Each number is 128 + 32 x the weight over the matrix's rms, rounded and kept within 0 to 255. Layers, rows and columns count from 0.

# layer 4 attention key, 256x192, rms 0.153, rows 228-255, columns 144-191
[[167 104 156  87 131 124 226 161 108 146 154 134 116 122 119 190  85 119 109  89 154 112 172 130 162 151 173 133 175 131 212  80 152 119 150 120 127 101 148 110 115 151 140 140 116 159 130 134]
 [107 103  69 131 126 137 124 106 155 110 164  93 153 135 147  99  90  80 105 166 127 109 150 135 107 106 113 112 109 161 116 191 149 139 153 118 111 134 136  92 141 115 146 140 132  76 140 142]
 [130 113 130 171 100 104 135 102 123  99 109 128 163  77 124 131 148 163 137 115 132 170  82 195  70 169 128 196 128 105 126 127 128 152 143 127 153 193 117 146 135  73 131  92 114 135 125 104]
 [146  94 142 133 104 135 104  86 124 135 161 144 169 164 102 192 152 124 123 168 153 101  79 129 111 140 112 150 122 202 130  97 103  88 123 105  60 190 115 119 123 182 123 134 116 127 122  97]
 [ 96  73 122 115 110 100 132 136 141  76  65 151 137 203 143 167 182  78  97 153 146 178  96 116 172 118 112 122  78 119 135 182 122 168  99 205 133 112 142 174 102 105 138  71 102 138 121  81]
 [ 58  59  97 134 165 105 122 147 149 147 116  55 138 151 122 127 171 143 103 136  96  77 110  85 165 128 172 132 152 132 163 157 140 117  92  85  67 146 170 137 132 154 146 175 118 132 135  80]
 [231 150  99 136 122 115 195 148 185  97  49 122  90 118 190  94 128 120 101  96  86 127 143  99 177 139 108 109 162 111 132 163 123  60 131 128 119 119 144 121 156 146 119 125 108 192  68 120]
 [179 140 136 112 157 171 107  84 155 123 133 125 138 202  80 138 129 122 145 228 140 154 107 127 115 106 158 131  72 123 225  79 117 148 160  92 120 162 187 166 116 105  76 155 126  84 113 148]
 [169 142 148 108 131 118 166 127 140 155 145  86 165 103 143 168 115  91 125 132 170 105 165 104 118 117  86 154  93 174  81 151 115  91  96 133  69 178 117 134 139 104 124 170 109 104  44  87]
 [139  99 140 131 135 188 155 169 100  92  71 143 177 162 139 119 134 123 116 192 132 113 125 185 122  91 132 155 112 141 105 154 128 133 137 173 103 132 152 153 106 144 116 116 101 163  85 163]
 [148 138 140 114 102 140 148  82 128  50 110  79 126 168 123  69 100 117 132 134 154 141 168 100  84 166 158 146 145 159  88 107 110 150 166 200  99 158 158  87 123 106 111 146 134  92 126 127]
 [102 212 111  94 148 160 149 141  68  95 193  97 105 106 191 133 144 134 192 119 151 141 118 162 132 146 122 150 147  88 139  89 128 198  52 157  82 138  79 129 109 138 109 137 148 100 114 104]
 [125 101 104 128 153 126 148 161 169 136 122  94 125 120 117 203 132 135 135 122 103 167 206 186 116 123  99 137 117 118 156 162 107 164 130 100 147 158  90 123  94  67 133 150 144  89 136 166]
 [141 157  99 122 110 111 131  17  90 166 118 135 129 112  90 142 141 150 149 146  91 146 140 144 145  98 153  95 142 137 170 124 130 127 166 184 180 165 172 170 130 105 157  83  91 152 192 145]
 [121 135 126 120 142 194 200 171 134 108  94 119 178 105 147 124 104 100 123 133 110 139 122 156 124 122 121 141 116 123  55  96 157 124  70  93 133 148  91 106 155 142 145 115 106 164 145 108]
 [136 137 125  82 133 136 116 115 109 130 177 145 141 112 161 111 110 134 124 116 144 131 113  76 144  88 113 136 101 112 147  60 130 171  42 141 127  84 141 169 129 141 125 119 129  64  64 115]
 [139  99 134 133 114  75 137 113  79 101 156 114 111  90 111 160  58 170 112 150 153 196  75 157 119 141  96 114  90 102 145 107  76 102 137 119 157 115  64 144 107 120 119 148 130 135 143 110]
 [138  99 125 129 118 130 151 106 139  95 140 108  96 152 158 169 164 125  97  65 119 151 157  98 107 166  97  94 146 143 142 140 113 113 118 159 127 160 158 164 107 118 112 117 133  86  94  51]
 [181 134 150 106 113 114 109 134 177 161 160 127 128 124 100 169 140 105 124 113 134  99 125 100  89  84 143 149 158 185 115 136 159 192 124 144 148 124 147 123 184 128 113  99 179 100 108 124]
 [144 176 102 139 164 158  98 160 115 133 143 153 165 142 122 129 100 134 138 108  99 190 121 143 123 131 131 109 192 164 135 127 149 122  90 199 140 147 101  86  73 119 122 144 145 164  73 145]
 [172 152 109 126 169 120 134 100 115 106  87 111 157 152 101 102  87 113 126 131 147 108  94 144 159 122 122 130 123  88 103 128 128 105  92  77 135 157 146 135 122 159 126 152 147 111  90 163]
 [109 123 181 107 127 135 192 189 104 138 141 157 177 144 142 112 143 146 138 127 163 146 127 144 152 125 139 181 140 122 114 106 156 176 147 205 119 140  79 116 118 153  85 142 140 122  93  55]
 [144 138 158 178 113 111 157 146 166 199 139 128 121 130 145 104 138  98 210 172 132 115 130 104 132 156 113 112 120 129 145  82  66 161 111 151 114 190 100 113 130 116 127 145 149 168 146 154]
 [153 130 163 125 138 128 162 154 170  90 160 130 114 125 126 141 114 110 130 116  92 170 105 166 109 111 147 109 102 148  69 152  87 109  94 130 107 116 173 130  86 115 165 119 128 133 161  74]
 [160 133 223 113 120 127 145 100 167 173 163 160 104 128 125 116 189 146 135 113 162 166 144 178 116 112 119  93 119 145 130  82 171 113 155 131  98 151 141  92 170  55 121 130  82  91 150 124]
 [118 133 103 119  87 149 118 110  99 133 125 140 134 130 105 151 159 132 129 138 133  84 122  99 162 169 119 126 141  95  62 128 130  74 120  88 158 163 153  90 155 148 102  80 157 112 159 133]
 [139  92 140 103 106 123 140 106 132  99 235 152 208 187 129 179 120 118 116 146 142 136 137  81 144 144  53 177 166 131 109 166 138  77 100 152 157  98 117  69 127 165 160 113  94  96 161 119]
 [187  92  98  98  84 117  98 160 120  82 119 175 152 167 139 102 131  47  93  93 112 138 199 119 145 113 167  94 126 206  96  90 153 152 110 160 157 227 214 143 105 153 178 124 119  83 109 110]]
# layer 4 attention query, 256x192, rms 0.156, rows 229-255, columns 144-191
[[185  88 136 128 154 114 127 157 139 107 155 117 117 122  95 163 173 153 102 133 161 115 162 163 109 136 131 144 120 160 142 194 115  86 151 118  99 133 137 123 122 135 173 103  71 148 150 118]
 [ 67 127 171 128 113  90 199 143 125 162  83 116 104 129 140 119 129  96 137 173 133 104  97  95 125 101 128 157 113 146  96 104 133 100 115  81 119 133 138  97  82 174 175 112 114 145  85 134]
 [129  97 114  87  87 139 108 113 154 130 156 121 107 117 125 116 154 134 145 126 102 102 171 110 122 110  94 149 179 138 172 177 111  88 129 151 118  96 124 185 179  93 190 109  67 146 142 141]
 [ 92 214 155 138 129 120 104  96  74  75 162 173 169 119  91 121 133 150  90 103 114 132  77 153  99 127 134 138 184 116 142  90 157 152  91 126 161  39 103 124 155  56 122 113 144 190 117 153]
 [145 174  94 124 136 173 158 141 125  80 150 157  68  99 166 180  98  60 122 126 111 109 176 181  89 211 132 158 148 135 155 153 141 144 127 126 136 153 129 182 143 144 154  91 117 102 153 113]
 [ 84  93 173 133 136 146 149 154  82  57 119 185 167 166 131 139 119 173 118 217 132 145  83 145 134 125 176  90  93 127 174 109 146 129 158  93 116 109 101 145 141 139  91 100 157 140 136 137]
 [129 124 107 125 156 114  97 149  75 159 160  96 103 138 113 144 183 151 154 151 124 141 135 107 127 153 125 103 177 145 119 133 127 150 105 119 186 147  83  76 118 125 160 106 173 176 173 142]
 [ 91 135  93 138 160 156 186  50 144  55  91  63 142 166 183 142  89 115 149 142 100 112 130 118 149 133  92  82 124 141  87  69 164 100 121 132 134 112  79 164 151 130 149  98 139 171 110  94]
 [157 146 140  95 100 135 122  72 111 131 123  90 142 103 132 119 162 166 134 145 182 130 127 102 109 133 123 177 161 137  71 152 164 116 149  94 108  97 119 113 124 162 135 110 133 162  49 111]
 [127  85 131 147 159 123  87  94 125 104 137 138 139 105 156 186 158 121 122 176 157 130 110 105 142 129  95  90  97 134  92  59 142 126  77  76 100  46 155 151 144 126 185 146 159 137 103 108]
 [117 144 167 155 113 160 123 143 141  91 110 126 170 121 147 155 170  54 155  99 186 133  67 153 181  83 164 116 196 179  73 162 115 123 130 111 142 149 146 127 144 107  75 131 126 166 117 177]
 [152 112 149  73 100 131  75 136 127 142  65  89 177 162 100 135 137 153 143 105 158  79 107 185 128 124 135 162 147 140 147 100 146 148 160  94 118 169  81 171 157 122 150 104 110 107  86  79]
 [135 151  85  86 110 182 148 185 100  91 153 107 185 126 112 151 142 170  71 143  89 151 114 108 188  96 103  65  79 185 189  88 177  96 156  67 136 157 148 115 129 116 136 151 153 103 122 134]
 [109 149 116 196 169 114  92  98 169 140 149 118 144 111 125 158 142 134 171 119 149 115 191 174 130 117 134 155 104 133 140 135 127 104 163 162 148 167 139 139 138 119 136 146 171 102 102 105]
 [135 152 126 128 104 145 149 140 140 135 154 158  98 145  64 116 118 124 127 104 136 108 131 111 152 172 119  92  84 158  94 190 107  98 115  48 110 144 129 110 166 178 136 118 133 167 123 120]
 [157 161 171  83 140 192 142 218 109 106 113 158  53 135 131 123 176 149 103 128 110 100 127  97 179  89  87 125 104 101 133 174 181 182 145 101 100 146 135 152 136 100 167 115 151 125 171 181]
 [170 126 109 110 147 103  77 151 139 155 154 195 149 132 145 114  59 157 204 119  86 142 159 127 105 111 154 115 109 111 155  94 181 136 201 117 149 129 118  89 183 182 219 112 185 139 151 183]
 [105 150 134 108  64 138 169 106 106 120 152 151 125 154 208 162 132  61 141 165 173 162 134 154 153  97 103 100 122 153 114 109 157  99 165 103 119  86 146 125 137  86 173 100 133 145 108 124]
 [119  86 176  74 149 125 116 130 168  95 143 110 114 145 112 153 170 191  76 122 154  90 167 180 150  72 138 161 129  91 180 127  92 106  67 110 107 203 126 144 164 126 127  97 165 115 112 110]
 [116 145  92 103 106  91 107 126 198 178 121 103  71  91  80  90 110 164 180 119 149 205 195 161 100 124  94 127 124 120 138 148 166  99 151 102 151 155 130  66 107 140 120 114 163 128 112 112]
 [ 97 113 118 148 143  59 136 132 135 151 116 128  87 152 152 105 106 144 142  88 138 117 132 155 123 102 193 119 131  71 100 128 142 190  61  86 150 102 150  69 121  71 172 123 130 124 101 133]
 [119 154  93 145 133 135 106 149 138  92 174 127 158 108 145 122 132 159 146  83 137  78 153 156 134 160  31 136 159 129  72 145 192 135 112  79 122 120 133 111 128 170  48 126  98 114 144 106]
 [ 54  97 100  84 125 130 124 165 101 144  70 184 150 165  77 100 116 103 132 170 159 124 161 158 156  82 120  74 174 116 106 153 105  69 127  76 152  77 122 174 149  79 120 115 167  78 151 127]
 [122 136 117 169 101  49 112 137  60 137 136  93 158 124 115 127 126 128 196 142 123  82 166 106  77 151 133 129  47 135 156 136 133 133 128  87 160 106  86  84  55 186  81 150 134  92 146 121]
 [143 104 132  99 108 121 124 118 140 100 209  88 119 162 160 138 126 164 108 107 101 142 205 165  56 133 143 120  94 139 119 135  95 120  88 111  84 135 146 149  69  90 204 150 114 108 126 102]
 [125  62  98 129 127  69 105 158 154  78 155 123 111 105  56 166  98  73 119  47 143 118 103 117 143 107  76 104 115 143 155  86 113 152 134 100 147 104 100 156 136 121  66 140  84 121  86 157]
 [171 131 130 146  88 131 157 137 144  69 129  75 122 129 148 187 104 135 106 220  90 123 113 144 124 174 125 129 133 101 105 161 118 123 128  90 105 111  87 138  88  98 137 120 204 208 130  87]]
# layer 4 attention value, 256x192, rms 0.143, rows 192-233, columns 144-191
[[142 116 117 152 122 169 147 142 165 121 167 150 121  98 149 124 147 129  78 113 185 180 122  99 112  91 138 109  91 127 137 133 122 140 125 140 165 119 117 145 178 191 114 190 106 120 152 121]
 [107 164 103 104 142 141 124  70 102 124  83  43 110 203 144 109 115 120 136 181 169 105 144  83 214 136 113 125 117  99 114  67 107 166 143 114 136 111 155  90  88 177 161 151 117  96 161 129]
 [160 104 165 111 139  77 122 146 129 102 144 128 135  98 181  58 167 136  91 164 141 163 133 113 149 167  95  77 154  83 153 108 119 126 157 160 153  95 127 112 153 155 133 157 144 118 152 130]
 [ 98 139  98  67 124 157 151 174 132 138 153 177 127 121 122  63 117 132 164 140 108 128 114 132 125 130 101 154 160  82 115 128 140 131 139 123 132 125 125 170 149 137 140 168 170  91  96 117]
 [114 166  99 127 157  98 163  75 164 105 120 126 185 148 157 163 116 140 138 139  82 108 115 123 129 121 108 103 137 146 200 124 135 120 141 117 111 152 161 195 113 145 115 148 154 136 107 118]
 [ 93 165 143  90 132 141 117 152  91  98 162 121 129 117 111 118 148 143 139  87  72 114 106 133 151 133 161 120 130 121 126 105 159  98 121 129 137 155 135 142 142 151 178 132 133 130  76 121]
 [114 138 141  93  85 119 136 163 157  96 128  91 145 105 130  76 110 110 157 121 134  98 118 112  99 142 114 147 180 153 178 155 170 130  87 170 160 108 118 157 133 108 114 159 163 152 106  88]
 [128 120 131 136 140 136 106 124 171 137 137 141 150 105 154 128 143 123 121 151 165 125 136 170 176 123 153  97  86 151 125 115 122 122 100 156 121 140  87 118 136 150 172 142  89 120  97 109]
 [142 123  91 135  69 151  74 107 116 126 117 170 120 157  83 123 139 136  76 120 106 145 123 142 110 182 117 142 162 157 193 110 120 114 152 132 118 135 118 156 135 158 186 174 153  62 134 131]
 [120 124 161 183 148 170 147 140 119 123  58 158  98 142 146 133 198 120 127 165 127 134 118 117 153 166 109 162 140 102 154  98 133 141 123 147 133 103  73 134 142 120  86 128 119 202 114 135]
 [124  99 142 118 132 157 114 130  80 138  99 118  95 108 126 154 140 132 165  60 114 103  98 135 106  71 146 130 109 141 170 151 148 101 103 132  83 126  96  49 129  94 119 119 126 138  47 118]
 [103 137 107 147 128 119 137 120 152 126 114 118 140 109  82 131 133 140 162  97 119 129 128 112 135 152 137 148 175 153 143 126 128 109  89  29 149 144 162 144 102 127 103 155 155 142 175 141]
 [132 142 111 119  95 128  97 105 128 116 143 147 118 145 139 174 146 155 192 112 158 158 122 132 103 171 108 124  75 171 112 119 143 112 101 131 139 104 157 163 151  82 155 118 156 105  85 139]
 [107 115 105 172 165 106  78 181 129 189 108 108 152 123 125 115 156 131  90 126 110 134 111  74 143 124  65 132 122 112 163 126 123  94 128 135 112 119 101 115 114 144 113 131 125 159 105 155]
 [147 139 143 140 131 169  64 157 148 131 152  80 121 156  58 142 119 166 132 101 108 142 148 156 145  80 107 136 111 105 109 117 143 144 169 167 129 115 134 127 131 113 124 151 118 166 117 107]
 [125 137 145 161  96 146 185 190 155 120 127 185  73 163 153 129 115 132 128 206 126 171 116 110 139 120 161 103 122 125 179 149 187 176 138 136 133 163 123 118 158  93 121 139  87 129 199 112]
 [126  99 151 145 129 122 128 169  46 178  96 144 114 123 161 122 119 124 120  88 138 126 106 146 151 107 107 138 144 125 170 126 137 113  78  77 159 144 112 126  85 103  93 109 161 155 110 110]
 [130 158 107 166 137 139 132 124 183 176 124  98 142 123 139 182 115 118 116  61  88 166 147 143 153 191  84 138 106 104 151 142 138 132 154 105  91 134  76  95  98 157 134 120  82 107  93 194]
 [121 174 128 115 106 148 134 138 140 159 158 148 131  94 169 122 129  90  88 141  77 168 119 152 126 143 150  78 108 153  92 116 152 176 147 149  80  59 103 121 123 168 132 168 124 135 103 127]
 [120 126  91 127 163 126 160  78 141 153 179 138 126 125 117  74 162  97 147  85 150 141 170 153 147 109 127 145 134  88 168 140 125 151 122 164 146 144 176  68 146  90 146 120 139 116 140 134]
 [142 109 119 176 124 138 158  87 158 145 107 151 136 151 125  87 104 142 152 119  97 108 150 142 154  87 121 120 126 145 196  92 126 112 103  98 141 167 174 142 157 100  97 119 164 105 122 157]
 [ 96  94 167 116  97 120 153 121 102 168 217  85 176 143 156 115 200 181 134 161 142 132  87 177 117  90 115 100 118 159 108 164 129  72 109  76 100  99  98 137 138 124  82 179 165 115 131 111]
 [163 118 118 139 108 117 125  75 154 146 175 138 152 176 117 108 191 106 119 109 164 114 114 103  95 123 160 141 124  83  58  84 132 137 136 114 180 100 158 113 125  80 101 121 159 192 148 144]
 [136 105 107 109 124 134 165  98 139 115 110  85 112 133  72  52 164 161 128 179 116 115 114 105 161 105 105 192 109 166 149 148  85 133 142 138 137 110  98  84  80  96 127  81 130 189  93 155]
 [161 119 155 102 124 136 122 172 127 119 100  87 136 143 164 104 127 185 123 130 144 102 111 146 122 124 149 122 144  86 170 117 155 118 146 112 127 139 158  80 100 166 121 187 134 132 126 105]
 [ 74 102 140 180 112 135 136  72 108  84 175 122 154 138 112 112  66 103 120  64 129 166 203 174  88  86 150  84 167 160 144 188 109 162 124  80 170 138 123 125 110  97 104 107 150 129 124 126]
 [140 172 100 184 103 105 123 151 101 166 125 129 112 106 127 123 122 150 168 144 160 105 132 116 163 132 156 128 149 136 174 173 135  97 124 122 193 141 103  90 153 109 168 117 153 175 106  98]
 [120 135 124  95 150 113 190  83 132 111 147 211 118 124 135 113  53 160 135 150 193 131 103 170 153 127 134  67 118 137 130 143 124 102 165 129  85 100  70 100 119 156 137 158 119 121 142 125]
 [144 113 131 119 136 140 112 124 167 121 112  79  91 142 164 134 110 149 135 219 122 102 115 100 162 105 139 116 127 142 111  87 133 148 156 147 118 112  94 104 136 121 120 124 113 179 145 136]
 [123 143 133 133 138 125  66 108 147 147 121 150 148 126 118  95 152 149 124 118 122 194  58 150 160 143 149 152 133  89 138 133 105 155 125 170 100 134 125 114 149 143 114 142 123  74 150 123]
 [ 81 119 149 132 155  88 150 120 132  44 129 108 118 119 171  66  83 150 191  72 120 122 170 225  96 126 112 127  98 101 174 173  95 106 110  93 163 144  88  94 144  95 135  97 133 137 109 105]
 [117 140 110 128 136 141 187 136 113  91 151 107 165 139 106 152  96 149 139 151 133 140 145 156 113  74 132 132 149 120  95 161 165  89 154 148 140  94 139 168  98 102 108 173 108 114 112 167]
 [146  66 123 192 128  90 142 154  80  79 141 150 155 128 118 173 104 111 137 129 143 104 104 145 109 129 159 125  94 156 138 114  64 124  94 131 157 138 123 161 173 145 135 100  84 139 146  96]
 [140  97 117 137 112 106 140 138  74 105 120 144 157 108 112 136 175 158 153 129 122 164 129 138 116 122 142 110 133 133 118 155 108 161  76 111 162  85 149 156 102 117 121 119 152 177 171  97]
 [139 149 148 175 156 101 118 182 157 106 155 167  95 149 103 113 103 127 134 108  71 126  98 138 175 142 142 171 125 131 133 144 134 116 103 120 146  75 138 122 102 161 149 123 131 100 143 112]
 [136 165 124 118 125 167 120 177 151 109 127  70  90 141 148 120 151 111 163 122 163  92  92 141 153 130  57 120 111 142 144 149 168  84 130 125 113 150  79  70 135 185 136 133 129 191 196 121]
 [132 152 133 190 157 119 175 113 125 109 106 118 170 120 146 128 153 124 150 140 136  89 111 151 106  91 104 185 107 120 157  75 144 111 134 166  89 115 102 157 118 114 155 151 155 173  85 133]
 [149 158 100 139  74 185 118 116  81 123  88 114 111 143 108  68 110  56  87 147 128 114  79 123 102 153 118 157 116 134 136 140 168 130 133  75 139 129 133 158 148 140 136 145 170 140  86 124]
 [149 126 153 126 142 190 110 115 145 125 167 171 136 126 178 121 165 108  98 150 119 131 124 141 154 194 118 148 158 144 110 169 148 117 110 152 122 163 155 129 160 178 114 110  80  91 142 121]
 [186 115 117 170 111 136 108 116  66 167 110 108 149 114 126 160  94 125  89  89 121 158 143 123 105 160 132 117 162 129 120 131 118 178 161 136 105 126  98  83 125 113 134 158 137 150 153 140]
 [136  64 154 139 116 170 126  78 137  63  69 104  85 151 155 142 132 155 122 159 118 108 141 135 146 135 178 135 151 127 163 136 129 151 133 140 141 130  94 150 102  73 112  79 128  89 110 125]
 [150 107 121 121 119 134 113 133 162 120  95 111 136 120 122 102 121 126 131 140  95  79 140 152 133  95 179  85 131 142 154 110 152 129 117 118 152 134 122 142 128 130 191  85 200 140  99 132]]
# layer 4 attention output (transposed), 256x192, rms 0.135, rows 192-232, columns 144-191
[[ 95 116 168 100 113 161 119 118 108 119 141 139 127 125 120  46 110  52 147 150 178 100 114 118  78 104 141 153 134 120 103 140  88  91 134 208 140 130 119 128 160 122 153 142 134 170  89 134]
 [119  94 141 176 184 145 141 102  89 152  77 131 137 141 151 115 114 146  97 113  91 146 102 135 214  66 134  78 120 146 124  81  97 133 143 165 156 120 130 157 147  73  79 114 156 116 136 107]
 [103  98 134 119 145  90 116  99 154 144 163 110 137 111 165 114 148  83  52 111 131  95 159  89 111 164 169 159 151 111 111 114 135 152 144 154 149 131 135 108 177 119 135 139  92 151 132 163]
 [141 152 126 180 120 118 150 157 173 135 143 127 142 125  58 153 125 167 131 109 128 135 164 154 119  70 188 123 118 118 129  92  80 180 125 167 157  94 133  88 108 186 113  66 124 121 117 187]
 [176 159 122 132 141 132 110 145 130 119 161 178 171 159 112 112 118 134 118 153 100 111 126 163 119 147 101 122 118 114 158 115  85 125  95 104 127 117  99 124 127 145 148  95 112 125  97 158]
 [109 122 122  77  93 134 126 205  94 174 119  81 123 143 124 146 178 130 139 159 149 161  76 121 104 129 135 154 132 123 150 101 176 181 158 140 130 153 163 123 111 138 161 144 135 174 121 141]
 [150 138 159 114 113 183 118 163 150 115 125 125  90  96  90 151 105  84 105  96 116 106 127 141 100 138 103 144 113 140 148  93 145 129 114 141 133 147  98 114 145 139 149  97 114 137  98  97]
 [ 60 121 148 121 128 111 104 103 178 119 135 110 119  94 193 125 172 143 128 125 144 124 124 159 147 122 134 152 146 105  82  83 126 112 163 125 119 110 144  91 155 138 135 124 126 167 141 118]
 [ 77  87  98 189 150 117  64 116 145 148 133 136 124  96 152 122 124  98 138  93 139  97 173 163 159 103 147 112 166 128 143 163 106 135 127 120 118 122 152 107 147  89 107 125 128  68 139 157]
 [129 160 103 131  74 131 137  77 138  97 130 136 108 156 108 134 201 114 106  94 139 158 152 190 127  95  91 131 119 139 107 128  96  99 134 156 172  85 107 144  80 152 101 120 139 141 173  82]
 [150 109  85 133 127 130 108 103 112 156 143  98  87 124  92 152 103 147 159  97 143 180 141 117 159 140 152 111  80 133 145 129 106  81 160 147 137  89 159  89 127 116 131 149 105 116 127 121]
 [126 123 138  78 137  99 134 157 113 113 122 131 133  90 127 142 108 143 119 141  80  88 118 128  86 199 143 135 151 127 136 121 121 127  78  99  37 102 130 182 112 119 139 118 130 164  96 114]
 [164 138 117 116 149 135 175 154 107  97  92 121  70 145 166 148 151 129 151 125 167  91 116 106 133 154 115 136 134  87 115 160 114 117 180  87 140 161 114  91 110 109 141 102 131  84 200 139]
 [109  90  81  88 113 119 139 132 132 152 108  54 130 166 128 115  91 135  72 138 125 123 127 130 130 121 133 132 163 132 160 124 157  96 121 115 116 122 124 133 130 161 141 150 158 159 100  72]
 [165 119 138 115 120 116  99 145 102 125 133 107 115 117 131 140  98 146 135 104  96 153 146 123 157 111 127 100 143 143  95 136 152 141 133 176 119 124 130 132 192  63 121 199 151 148 117 168]
 [ 87 121 123 103 121 139 166 132 113  97 160 164 106 110 143 114 132 146 123 113 132 164 109 117 101 125 205 134  49 138 128 164 130 143 174 151 133 115  82 149  58  87 141 141 121 128 157 104]
 [ 96  96 120 108 120 135 150 104 135 142  91  77 137 109 163 125 124 139 134 141 104 136 155 165 117 130 113 141 140 189 152 111 110 124 137 140 126 119 113 115  38 131 111 114  65 112 128 106]
 [158 104 153 125 118 133 110  99 174 120 114 118  83 135 138 152  78 158 108 139 140 102 132 101 138 101 159 113 141 123 138 166  95 127 114 128 160 154 158 150 127  51 128  62 182 135 131  95]
 [ 63 144  84  93  91 173 157 124 133  85 162 112 186 117 109 115 153  92  92 137  71 178 133 156  87 103 157  96 150 108  83 200 129 161 153 121 124 106 148 107 100 149 165 142 133 138 186 120]
 [109 121 114 135 129 111 112 120 149 129 172 154 101 162 118  85 120 114 164 121 144 162 168 102 156 149 163 183  94  96 139 135 123 142 140 152 113 162 115  82 165 127 149 182  84 129  97 149]
 [155 143 138  98 143  84 149 118 168 125  89 117 115 164  56 104 186 136  80 149 160  96 144 161 138 153  93 111 114 131 124 135 116 175 136 118 183  87 100 121  93 107  94 128 144 125 120 121]
 [175 167 154 138 155 140 116 167 151 127 160 102 155  81  83 108 178 106 115 134 115 113  75 136 145 107 203 143 106 106 118 142  87  93  77  79 118 147 145  95 156  87 147  93 114 176 166 171]
 [148 101 121 136  95 133 149 105 154 103 156 143 121 168  97 103 110 116 128 136 159 105  68 116 120 141 161 134  96 126 137  76  97 129 142 106 127 112 116 126 117 110 137 177 135 124 160 106]
 [108 146 117 103 142 114 106 145  90  82 135 144 110 106 141  75 140 115 141  83 119 123  80 154 159 144 107 138 138 139 186 110 138 140  92 156  97 121 109 127 125 138 149 121  91  91 128 111]
 [134 134 124 146  92 142 127 138 149 144 127  72 113 132 130 157 136 117 140 114 153 137 124 107 170 107 104  88 171 194 128 163 121 132 124 115 122 171  89  74 109 153  75 104 118  64  57 100]
 [144 105 158 148 135 103  79 130 147 120  63 136 122 100 147 109 127 194 106 146 160 130 180 130 118 158 161 151 102 118 207 111 125 126 118 113  74 110 149 138 147 122 126 150  86 144 102 124]
 [169 126 123 106 118 128 149 106 127 177 105 126  73 168 180  80 125 128 165 166 120 177 108 161 112 140  92 134 141 130  98  80  96 150 118 121 163 105  91 124 121 137 134 124 110 134 188  82]
 [117 169 108  93 116 155 110  88 141 145 159 125 139 128 139 113 137  98  98 187  80 178 136 104 140 195  67 115 124 145 101  69 167  66 153 165 100 144  98  97 127 161 141 116 183 138 154 111]
 [137 120 141  86 171 156 111 114 153 139 175 125 154 189 189 124 144 142 142 157 106 117 111 148 145 116 148  98 160  98 135 137 146 147 146 127 121 125 106 151 158 102 164 152 134 116 150 107]
 [138 129 118 111 118 173 124  91 117 134 132 130 105 144 122  70 109  26 134 144 136 188 118 128  83  65 118  89 145 137 152 193 121 121 125 158 160 104 146 147 175 119 125 150 167 145  85 136]
 [145 109 104 143  77 161 160 112 132  85 109 108 111 110 205 171 103 139 100 148 152 102 134 128 150 158 112 106  84 114 141  70 115 109 128 102 104 125 124 115  93 179 157  84 102 182 123 114]
 [124 201 140 145 145 128 172 135  97 160 116 134 140 138 133 149 112 122 160  89 131 111 115 174 154 166 110 150 124 108 122 145 154  97 132 108 136 148 138  90 161 143 135 105 117 128 146 181]
 [133 134  81 131 106 121 171 133  70  92 177 129 197  90 195 161 156 183 142 152 211  67 160 150  91 143 163 123 133 108 109 116 147 112 107 108  97 153 134 163 148 124 124  96 150 136 125 137]
 [134 129  85  99 144 150 129 101  75 143 121  98 118 112 101 116 147 138 176 128 104 103  81 132 146 139 156 166 127 170 152 117  93 118  96 148 126 169 139 188 111 125 180 131 145  81 180 126]
 [111 178 119 132 123 131 112  99  97 110 114 114 156 120 123 140 141  80 168 126 151 131 147 112 168  99  94 158 119 192 127 160 149 125 133 149  82 103 139 149 155 171 122 196 121 132 104 104]
 [185 149 110 129 132 102 151 176 127 144 135 131  79  77 149 147 125 122  84 106 104 136 154 139 146 121 118 112 100 116 190 107 124 165 119 143 155 143 120 108 116 143 145  91  99 116 144 153]
 [134 138 133 140 104  97 112 159 137  93 155 141 124 114 146 122 159  87 144  96 142 113 173 151 100 152 102 134 139 143 116  92 129 162 121 186 152 192 128 150  93 137 139 115 147 110 174 133]
 [143 106 137 120 105 122 161 135 121  85  91  61 143 190 140 169  95 140 159 127 133 161 173 189 135 178 114  94 172  72 113 192 167 147 133 120 146 108 183  90 145 133 122  96 119 120 166 115]
 [143  91 142 135  99 108 129 158 164 115 166 130 150 166 136 119 110 197  75 152 135 171 142 124 157 153 134 152 115 113 126 153 127  64 119 155  77 114 123 157 142 122 106 140 103 122 183 133]
 [ 96 146 116 170 159 103 148  49  75 135  78  93 156 127 106 110 104 135 151 139  66  88 120 130 118 157 163 164 181  95 147 174  96 151 114 165 151 160 165 111 114 106 105 138 135 111 131 128]
 [ 94  96 129 145  82 162 144 122 101  82 158 112 166 145 143 165 121 138 180  84 134 154 138 123 123  72 164  92 143 118 131 137 110 173 115 185 107 128 136 103 126 101 126  93 165 102 101 137]]